config.yaml
num_hidden_layers: 9
hidden_size: 640
num_attention_heads: 5
num_key_value_heads: 1
head_dim: 128
intermediate_size: 2560
vocab_size: 32768
hidden_act: "squared_relu"
norm: "rmsnorm"
norm_place: "pre"
norm_eps: 1e-06
positions: "rope"
rope_theta: 10000.0
rope_fraction: 1.0
qk_norm: true
attn_scale: 0.108
bias: "none"
tie_word_embeddings: "early"
parallel_block: false
extras: ["some layers without attention", "local attention windows", "shifted keys", "gated attention", "value embeddings", "hashed n-gram embeddings", "an embedding shortcut", "learned residual scales", "skips across layers", "weighted sums over earlier layers", "capped logits"]
init: "normal"
init_std_qkv: 0.02
init_std_o: 0.0
init_std_up: 0.02
init_std_down: 0.0
optimizer: "muon_variant"
learning_rate: 0.0179
lr_mult_down: 1.5
beta1: 0.95
lr_head: 0.00606
warmup_steps: 43
schedule: "cos"
final_lr_fraction: 0.0
batch_tokens: [32768, 65536]
max_seq_len: 1024
doc_mask: true
train_tokens: 542000000
max_steps: 11645
dataset: "wikipedia_en"
Each number is 50 + 10 x the weight over its row's rms, rounded and kept within 0 to 99. Layers, rows and columns count from 0. The size before them is the row's rms in percent of the matrix's.

# q: layer 2 attention query, 640x640, rms 0.231, rows 0-8,128-135,256-263,384-391,512-519, columns 384-447
# k: layer 2 attention key, 128x640, rms 0.217, rows 0-7, columns 384-447
q0 064:64 50 47 61 42 50 43 40 43 75 37 34 33 34 43 36 56 54 45 51 59 53 57 45 52 32 62 39 62 67 54 38 64 62 57 37 45 43 46 42 67 30 53 53 63 47 54 66 56 57 52 49 50 43 54 39 49 55 42 51 59 54 43 46
q128 073:46 50 59 63 47 59 50 46 51 54 43 40 73 38 50 47 40 36 32 57 48 55 54 45 43 38 58 34 53 65 48 65 37 46 52 53 51 68 39 67 58 48 31 48 42 20 36 54 38 46 29 64 42 57 54 40 51 59 44 55 51 49 54 51
q256 052:55 36 51 44 60 37 58 55 39 50 49 41 47 57 31 37 36 42 37 36 45 60 60 51 39 48 43 60 47 50 53 48 49 48 46 41 50 51 49 62 47 60 52 59 64 49 42 43 58 50 53 51 50 52 46 37 40 59 42 52 54 46 40 60
q384 059:55 42 56 51 65 58 60 63 47 44 35 52 60 41 50 32 45 72 71 43 62 54 43 50 48 62 35 53 56 52 47 59 51 40 28 51 47 57 44 48 54 43 58 50 28 48 51 38 80 47 46 52 61 57 43 53 32 39 59 34 63 58 60 36
q512 112:79 57 54 40 42 58 56 47 56 64 45 29 29 64 27 55 52 49 35 43 42 60 33 37 65 51 48 42 53 70 61 47 54 48 32 54 46 47 50 64 24 47 60 58 50 49 48 55 64 56 53 41 62 53 46 53 35 59 47 58 52 49 37 37
k0 109:52 40 54 71 43 66 38 54 38 60 55 46 56 35 51 50 47 47 53 58 48 59 47 47 53 57 44 69 43 44 53 47 54 44 42 30 51 52 56 44 70 39 53 62 28 63 37 58 57 60 37 53 41 62 34 45 51 44 62 48 35 60 72 56
q1 069:38 54 59 67 55 60 70 39 53 36 57 54 47 55 43 41 59 57 57 47 64 60 56 16 58 48 47 47 45 51 61 64 63 69 47 47 35 53 65 47 53 32 51 55 49 55 36 58 54 32 52 47 49 42 39 39 60 41 48 29 55 57 34 44
q129 150:20 55 28 30 60 58 72 45 63 57 50 69 43 45 59 44 39 47 50 56 38 42 50 51 56 33 43 40 56 30 48 39 52 46 46 64 38 48 62 45 29 47 51 49 60 46 47 46 39 39 58 56 47 51 62 50 57 48 30 39 46 40 43 61
q257 054:44 31 48 52 52 57 44 45 44 69 54 77 54 62 51 46 40 24 60 49 41 37 41 48 52 49 59 38 40 47 53 43 53 45 48 50 64 63 60 60 59 62 55 45 50 65 32 63 22 70 52 54 54 51 43 64 62 60 39 61 55 56 45 46
q385 053:36 60 52 60 51 57 42 48 63 63 54 59 27 59 36 65 39 53 59 51 64 39 47 54 60 56 49 53 44 60 63 39 51 40 47 75 43 51 52 48 41 66 55 54 52 54 47 46 56 60 49 50 46 44 58 58 52 30 46 49 39 74 69 53
q513 121:48 36 39 30 50 42 65 46 48 51 57 59 29 41 50 50 64 56 48 52 33 55 49 39 49 54 50 39 44 60 44 43 49 50 49 71 37 50 53 47 53 60 69 65 53 54 45 34 52 39 47 59 52 49 51 42 63 43 36 50 46 44 54 43
k1 082:47 52 31 31 39 20 73 58 51 46 61 39 49 58 38 58 26 60 52 56 56 36 53 58 47 34 58 51 49 50 34 47 56 55 59 49 67 37 36 58 31 44 33 43 66 46 54 50 45 37 51 47 56 40 53 57 38 55 50 55 54 48 49 46
q2 089:62 47 64 50 48 47 47 46 52 83 24 39 55 43 50 43 47 54 49 58 42 35 47 55 51 50 53 46 64 46 61 43 37 46 44 43 68 46 56 61 38 60 56 46 59 27 69 54 43 56 62 57 52 43 74 47 59 54 43 55 35 50 48 46
q130 109:57 42 49 65 50 70 38 65 43 65 60 49 64 39 62 49 67 49 50 54 54 57 70 55 48 42 54 48 32 69 49 63 38 54 56 41 37 57 48 47 60 39 64 53 33 49 62 56 40 43 63 46 41 53 64 41 51 49 65 47 51 62 63 49
q258 076:44 66 50 41 47 42 54 48 39 55 56 34 44 56 56 54 47 48 53 59 66 66 53 47 36 50 36 56 61 67 41 59 52 61 46 66 31 38 48 42 54 35 35 60 47 51 58 53 59 52 62 54 43 55 45 46 32 51 44 51 50 49 58 55
q386 071:56 25 53 49 51 63 61 39 43 54 41 33 53 36 69 25 48 63 49 56 52 61 40 40 25 43 49 62 50 58 48 73 51 45 49 44 41 47 55 38 43 44 45 58 44 55 48 52 48 59 33 51 48 43 43 49 49 75 57 60 60 36 43 44
q514 103:66 49 56 52 61 61 52 56 52 49 54 37 60 51 54 59 48 58 41 72 55 40 44 54 45 43 48 42 41 52 36 55 65 47 59 32 71 71 72 53 56 43 43 49 44 45 55 64 47 58 68 56 55 61 63 46 35 51 59 52 59 46 57 60
k2 094:54 50 41 55 49 39 51 44 51 49 62 70 61 37 46 49 48 54 43 57 50 42 58 52 44 43 39 50 43 47 46 59 57 55 55 45 45 40 50 42 37 69 44 53 62 57 46 44 38 38 36 64 43 51 73 69 52 32 74 44 51 49 38 52
q3 088:53 58 53 62 39 52 39 48 33 58 59 45 35 50 53 53 55 60 61 58 54 62 61 26 42 33 47 56 27 49 45 53 58 72 50 46 36 41 61 51 73 30 55 52 59 50 33 44 49 24 54 43 44 47 54 47 60 35 47 48 61 56 37 40
q131 111:54 62 62 51 41 40 42 56 38 53 45 20 52 46 41 52 56 52 60 29 64 52 49 54 64 60 44 50 49 50 51 44 62 37 41 36 61 52 55 48 60 54 55 49 47 49 46 51 66 47 49 48 51 44 42 42 48 39 45 55 57 41 44 48
q259 077:52 53 63 63 70 46 64 40 41 56 56 45 41 52 42 39 41 52 39 30 34 55 36 68 40 51 54 49 42 58 40 51 51 38 61 48 65 44 64 42 60 47 45 65 45 42 28 54 42 60 47 55 70 27 53 60 55 67 37 52 44 62 42 47
q387 075:38 40 69 56 50 59 49 59 54 36 42 32 49 52 54 42 26 57 60 28 74 50 64 52 40 59 15 63 55 58 49 32 35 50 38 44 43 47 53 42 52 34 50 60 47 31 57 45 61 35 53 43 62 38 60 45 49 44 69 39 45 62 58 49
q515 104:22 56 68 32 49 46 45 40 40 33 54 21 61 43 50 50 53 47 59 51 76 40 53 37 47 55 36 55 47 42 51 46 54 56 58 49 64 61 39 59 52 13 29 57 52 44 48 56 57 66 56 55 41 44 58 49 35 46 47 48 42 67 54 42
k3 107:49 65 58 65 46 58 40 64 43 61 34 49 78 42 57 42 52 49 38 57 48 58 48 34 51 66 47 45 53 57 49 50 46 45 58 36 42 58 47 53 42 56 53 60 41 43 56 56 36 52 72 77 46 57 39 45 58 44 50 47 65 47 58 63
q4 092:28 61 65 47 54 45 65 56 60 54 41 61 46 58 56 48 49 46 54 67 44 53 46 53 74 60 63 45 59 44 65 55 59 42 40 70 47 67 60 57 52 46 47 41 52 45 43 55 43 56 47 56 61 32 60 62 54 49 54 64 42 46 40 49
q132 101:57 45 40 45 42 51 65 40 55 49 62 48 38 40 53 37 44 36 42 58 45 54 44 52 52 40 46 60 46 45 74 61 68 46 55 73 43 42 52 54 25 30 50 66 68 51 44 45 39 57 50 61 60 52 29 61 64 49 67 56 51 49 60 61
q260 080:31 42 44 33 46 57 45 29 48 38 60 66 63 52 44 58 46 33 58 39 56 43 46 27 54 64 57 65 53 49 59 53 47 63 40 49 67 59 47 53 58 46 54 57 41 55 56 59 39 48 49 51 42 84 39 50 34 48 41 58 55 33 37 65
q388 073:40 65 45 45 59 48 47 71 64 61 43 51 60 56 40 43 62 62 52 37 56 64 43 43 33 49 43 40 48 42 38 61 53 60 58 62 50 57 68 55 45 51 49 54 55 56 63 61 50 45 47 57 78 42 63 60 40 54 40 48 59 55 57 41
q516 099:53 30 46 51 42 27 46 52 40 64 37 43 41 54 33 55 53 53 39 42 41 65 31 47 58 48 59 21 51 50 50 51 49 34 46 66 35 24 52 59 67 48 69 50 51 55 59 30 57 39 35 45 64 53 36 48 58 40 46 48 52 57 48 51
k4 088:57 54 53 61 49 56 36 41 51 42 51 67 62 53 51 52 56 52 48 64 53 51 60 52 52 61 50 40 39 47 44 56 49 40 66 20 59 65 52 48 59 52 48 59 38 60 52 50 37 53 47 53 38 38 41 50 48 47 55 43 61 57 56 51
q5 079:21 36 46 31 44 73 56 56 49 71 44 38 48 49 72 54 53 49 51 52 49 34 49 51 52 60 57 64 28 48 47 63 56 49 45 64 65 59 53 56 58 54 61 38 55 35 50 39 30 26 69 48 46 43 65 56 70 46 30 42 41 38 42 38
q133 118:32 56 38 39 51 56 66 43 37 65 57 50 48 50 57 51 55 37 38 45 64 50 52 43 46 55 50 57 56 42 45 55 38 55 38 68 53 55 41 40 46 32 59 54 47 49 34 53 42 38 50 76 38 51 42 39 57 44 34 47 50 39 56 51
q261 086:44 41 69 37 50 54 50 60 52 63 68 61 60 60 49 52 51 56 50 43 63 44 43 40 45 65 47 45 65 57 56 60 49 56 46 64 53 57 62 46 45 37 44 63 28 60 56 57 49 63 47 51 50 56 42 48 46 43 48 50 46 57 64 39
q389 073:28 49 59 46 52 48 67 26 52 59 54 54 50 63 32 50 40 57 53 63 38 42 65 53 53 42 39 46 51 46 45 60 63 49 63 51 50 42 42 48 48 41 27 43 43 66 51 49 43 48 59 56 54 50 51 56 51 55 60 71 67 59 55 54
q517 092:39 48 53 62 47 51 52 57 59 53 55 54 43 47 53 50 46 58 57 47 46 40 40 40 63 49 62 55 49 59 34 38 67 41 51 42 43 57 59 45 49 47 51 69 54 62 41 42 63 47 43 51 50 71 62 52 46 64 51 60 51 44 38 45
k5 094:35 47 49 37 41 26 55 69 60 46 56 66 46 57 43 59 40 50 54 50 54 41 58 65 62 37 47 46 50 39 46 53 49 39 38 44 54 22 53 61 60 66 37 36 65 73 50 40 32 49 50 49 68 39 44 63 40 54 54 59 48 46 47 60
q6 088:42 32 44 59 46 40 45 51 59 24 59 66 56 64 49 46 52 43 60 45 35 32 46 37 43 48 50 48 49 39 50 60 39 61 56 56 59 44 45 63 27 65 53 58 43 36 58 59 55 48 50 56 41 62 49 47 39 56 51 42 48 56 56 46
q134 094:61 53 45 38 61 47 65 52 58 77 40 42 66 46 36 52 43 32 64 50 57 43 55 70 59 53 49 60 44 42 54 41 58 54 38 39 31 56 44 44 51 55 44 41 73 47 50 55 48 50 63 37 69 58 50 39 48 50 67 40 50 58 43 54
q262 080:52 56 56 48 45 52 48 67 48 56 38 72 50 45 60 60 51 72 63 62 57 46 57 46 43 41 50 41 66 38 50 44 45 51 37 44 42 58 49 56 56 53 51 43 46 74 63 39 45 56 54 63 42 49 58 46 74 34 46 56 57 61 42 51
q390 079:57 52 43 52 53 45 52 49 60 55 60 49 58 60 32 71 48 46 47 66 37 45 54 53 45 40 60 38 51 49 54 45 60 40 59 58 53 55 57 55 52 63 67 26 49 72 35 49 40 66 55 38 54 54 42 62 59 34 49 56 48 63 65 49
q518 098:47 50 46 38 75 50 56 51 61 39 49 71 42 31 43 40 42 45 60 50 57 45 59 47 51 42 34 54 63 38 57 37 57 42 54 75 29 59 44 25 37 49 53 62 55 56 63 49 48 44 46 43 61 38 45 55 61 45 48 26 48 44 64 64
k6 092:36 50 37 51 58 51 59 50 56 46 55 31 72 49 42 51 37 59 57 34 61 50 34 45 45 71 62 59 60 49 50 47 46 57 60 51 68 64 64 58 33 37 49 55 49 54 55 45 41 59 53 26 52 50 41 52 52 63 10 38 56 45 59 40
q7 083:60 58 59 51 41 43 37 44 53 50 45 51 54 50 43 52 55 55 58 60 25 63 56 70 33 52 49 59 62 56 54 41 28 34 50 41 64 53 43 62 57 81 38 60 32 49 55 52 22 54 42 54 57 51 53 40 41 55 41 80 49 53 70 69
q135 104:41 46 52 34 54 64 52 45 58 43 47 67 42 53 59 55 56 42 40 64 32 48 56 31 46 57 47 45 58 43 48 48 55 39 53 65 37 54 55 42 48 56 42 58 64 61 58 55 45 50 36 59 30 60 55 45 69 50 61 46 58 44 60 55
q263 072:49 65 48 58 56 40 66 47 46 60 44 38 44 42 55 52 53 56 37 59 59 45 45 45 42 37 50 50 49 38 49 47 55 47 33 56 31 51 51 54 58 58 43 46 70 53 56 45 46 52 55 84 57 50 60 39 47 23 50 50 46 36 63 44
q391 080:60 52 42 49 32 32 54 44 35 46 43 38 53 54 52 51 65 52 39 56 32 60 56 43 50 40 80 69 56 66 59 49 49 52 61 38 56 50 62 47 44 43 46 55 55 54 49 38 40 42 56 54 44 40 37 43 50 59 49 57 58 35 38 60
q519 109:42 49 58 52 56 50 37 41 75 31 49 56 59 62 56 62 38 54 40 79 32 48 50 38 48 49 48 52 40 44 37 59 55 47 61 46 41 53 65 55 73 68 52 50 56 45 39 50 42 37 51 55 35 57 60 45 64 49 65 48 62 56 54 75
k7 098:42 59 44 38 59 33 68 59 56 52 50 68 49 57 39 43 35 68 59 47 63 41 54 64 51 45 62 51 58 40 49 46 47 40 49 44 45 49 41 51 32 64 61 36 69 46 48 47 36 43 53 54 45 41 48 63 40 48 29 48 42 33 40 66
q8 097:37 56 45 60 55 45 44 43 46 49 39 45 42 56 29 41 30 53 51 50 49 56 51 39 44 58 61 49 54 31 53 30 74 47 57 53 43 51 54 51 43 43 54 45 60 54 36 51 50 34 40 49 37 50 60 55 65 49 50 52 45 43 41 44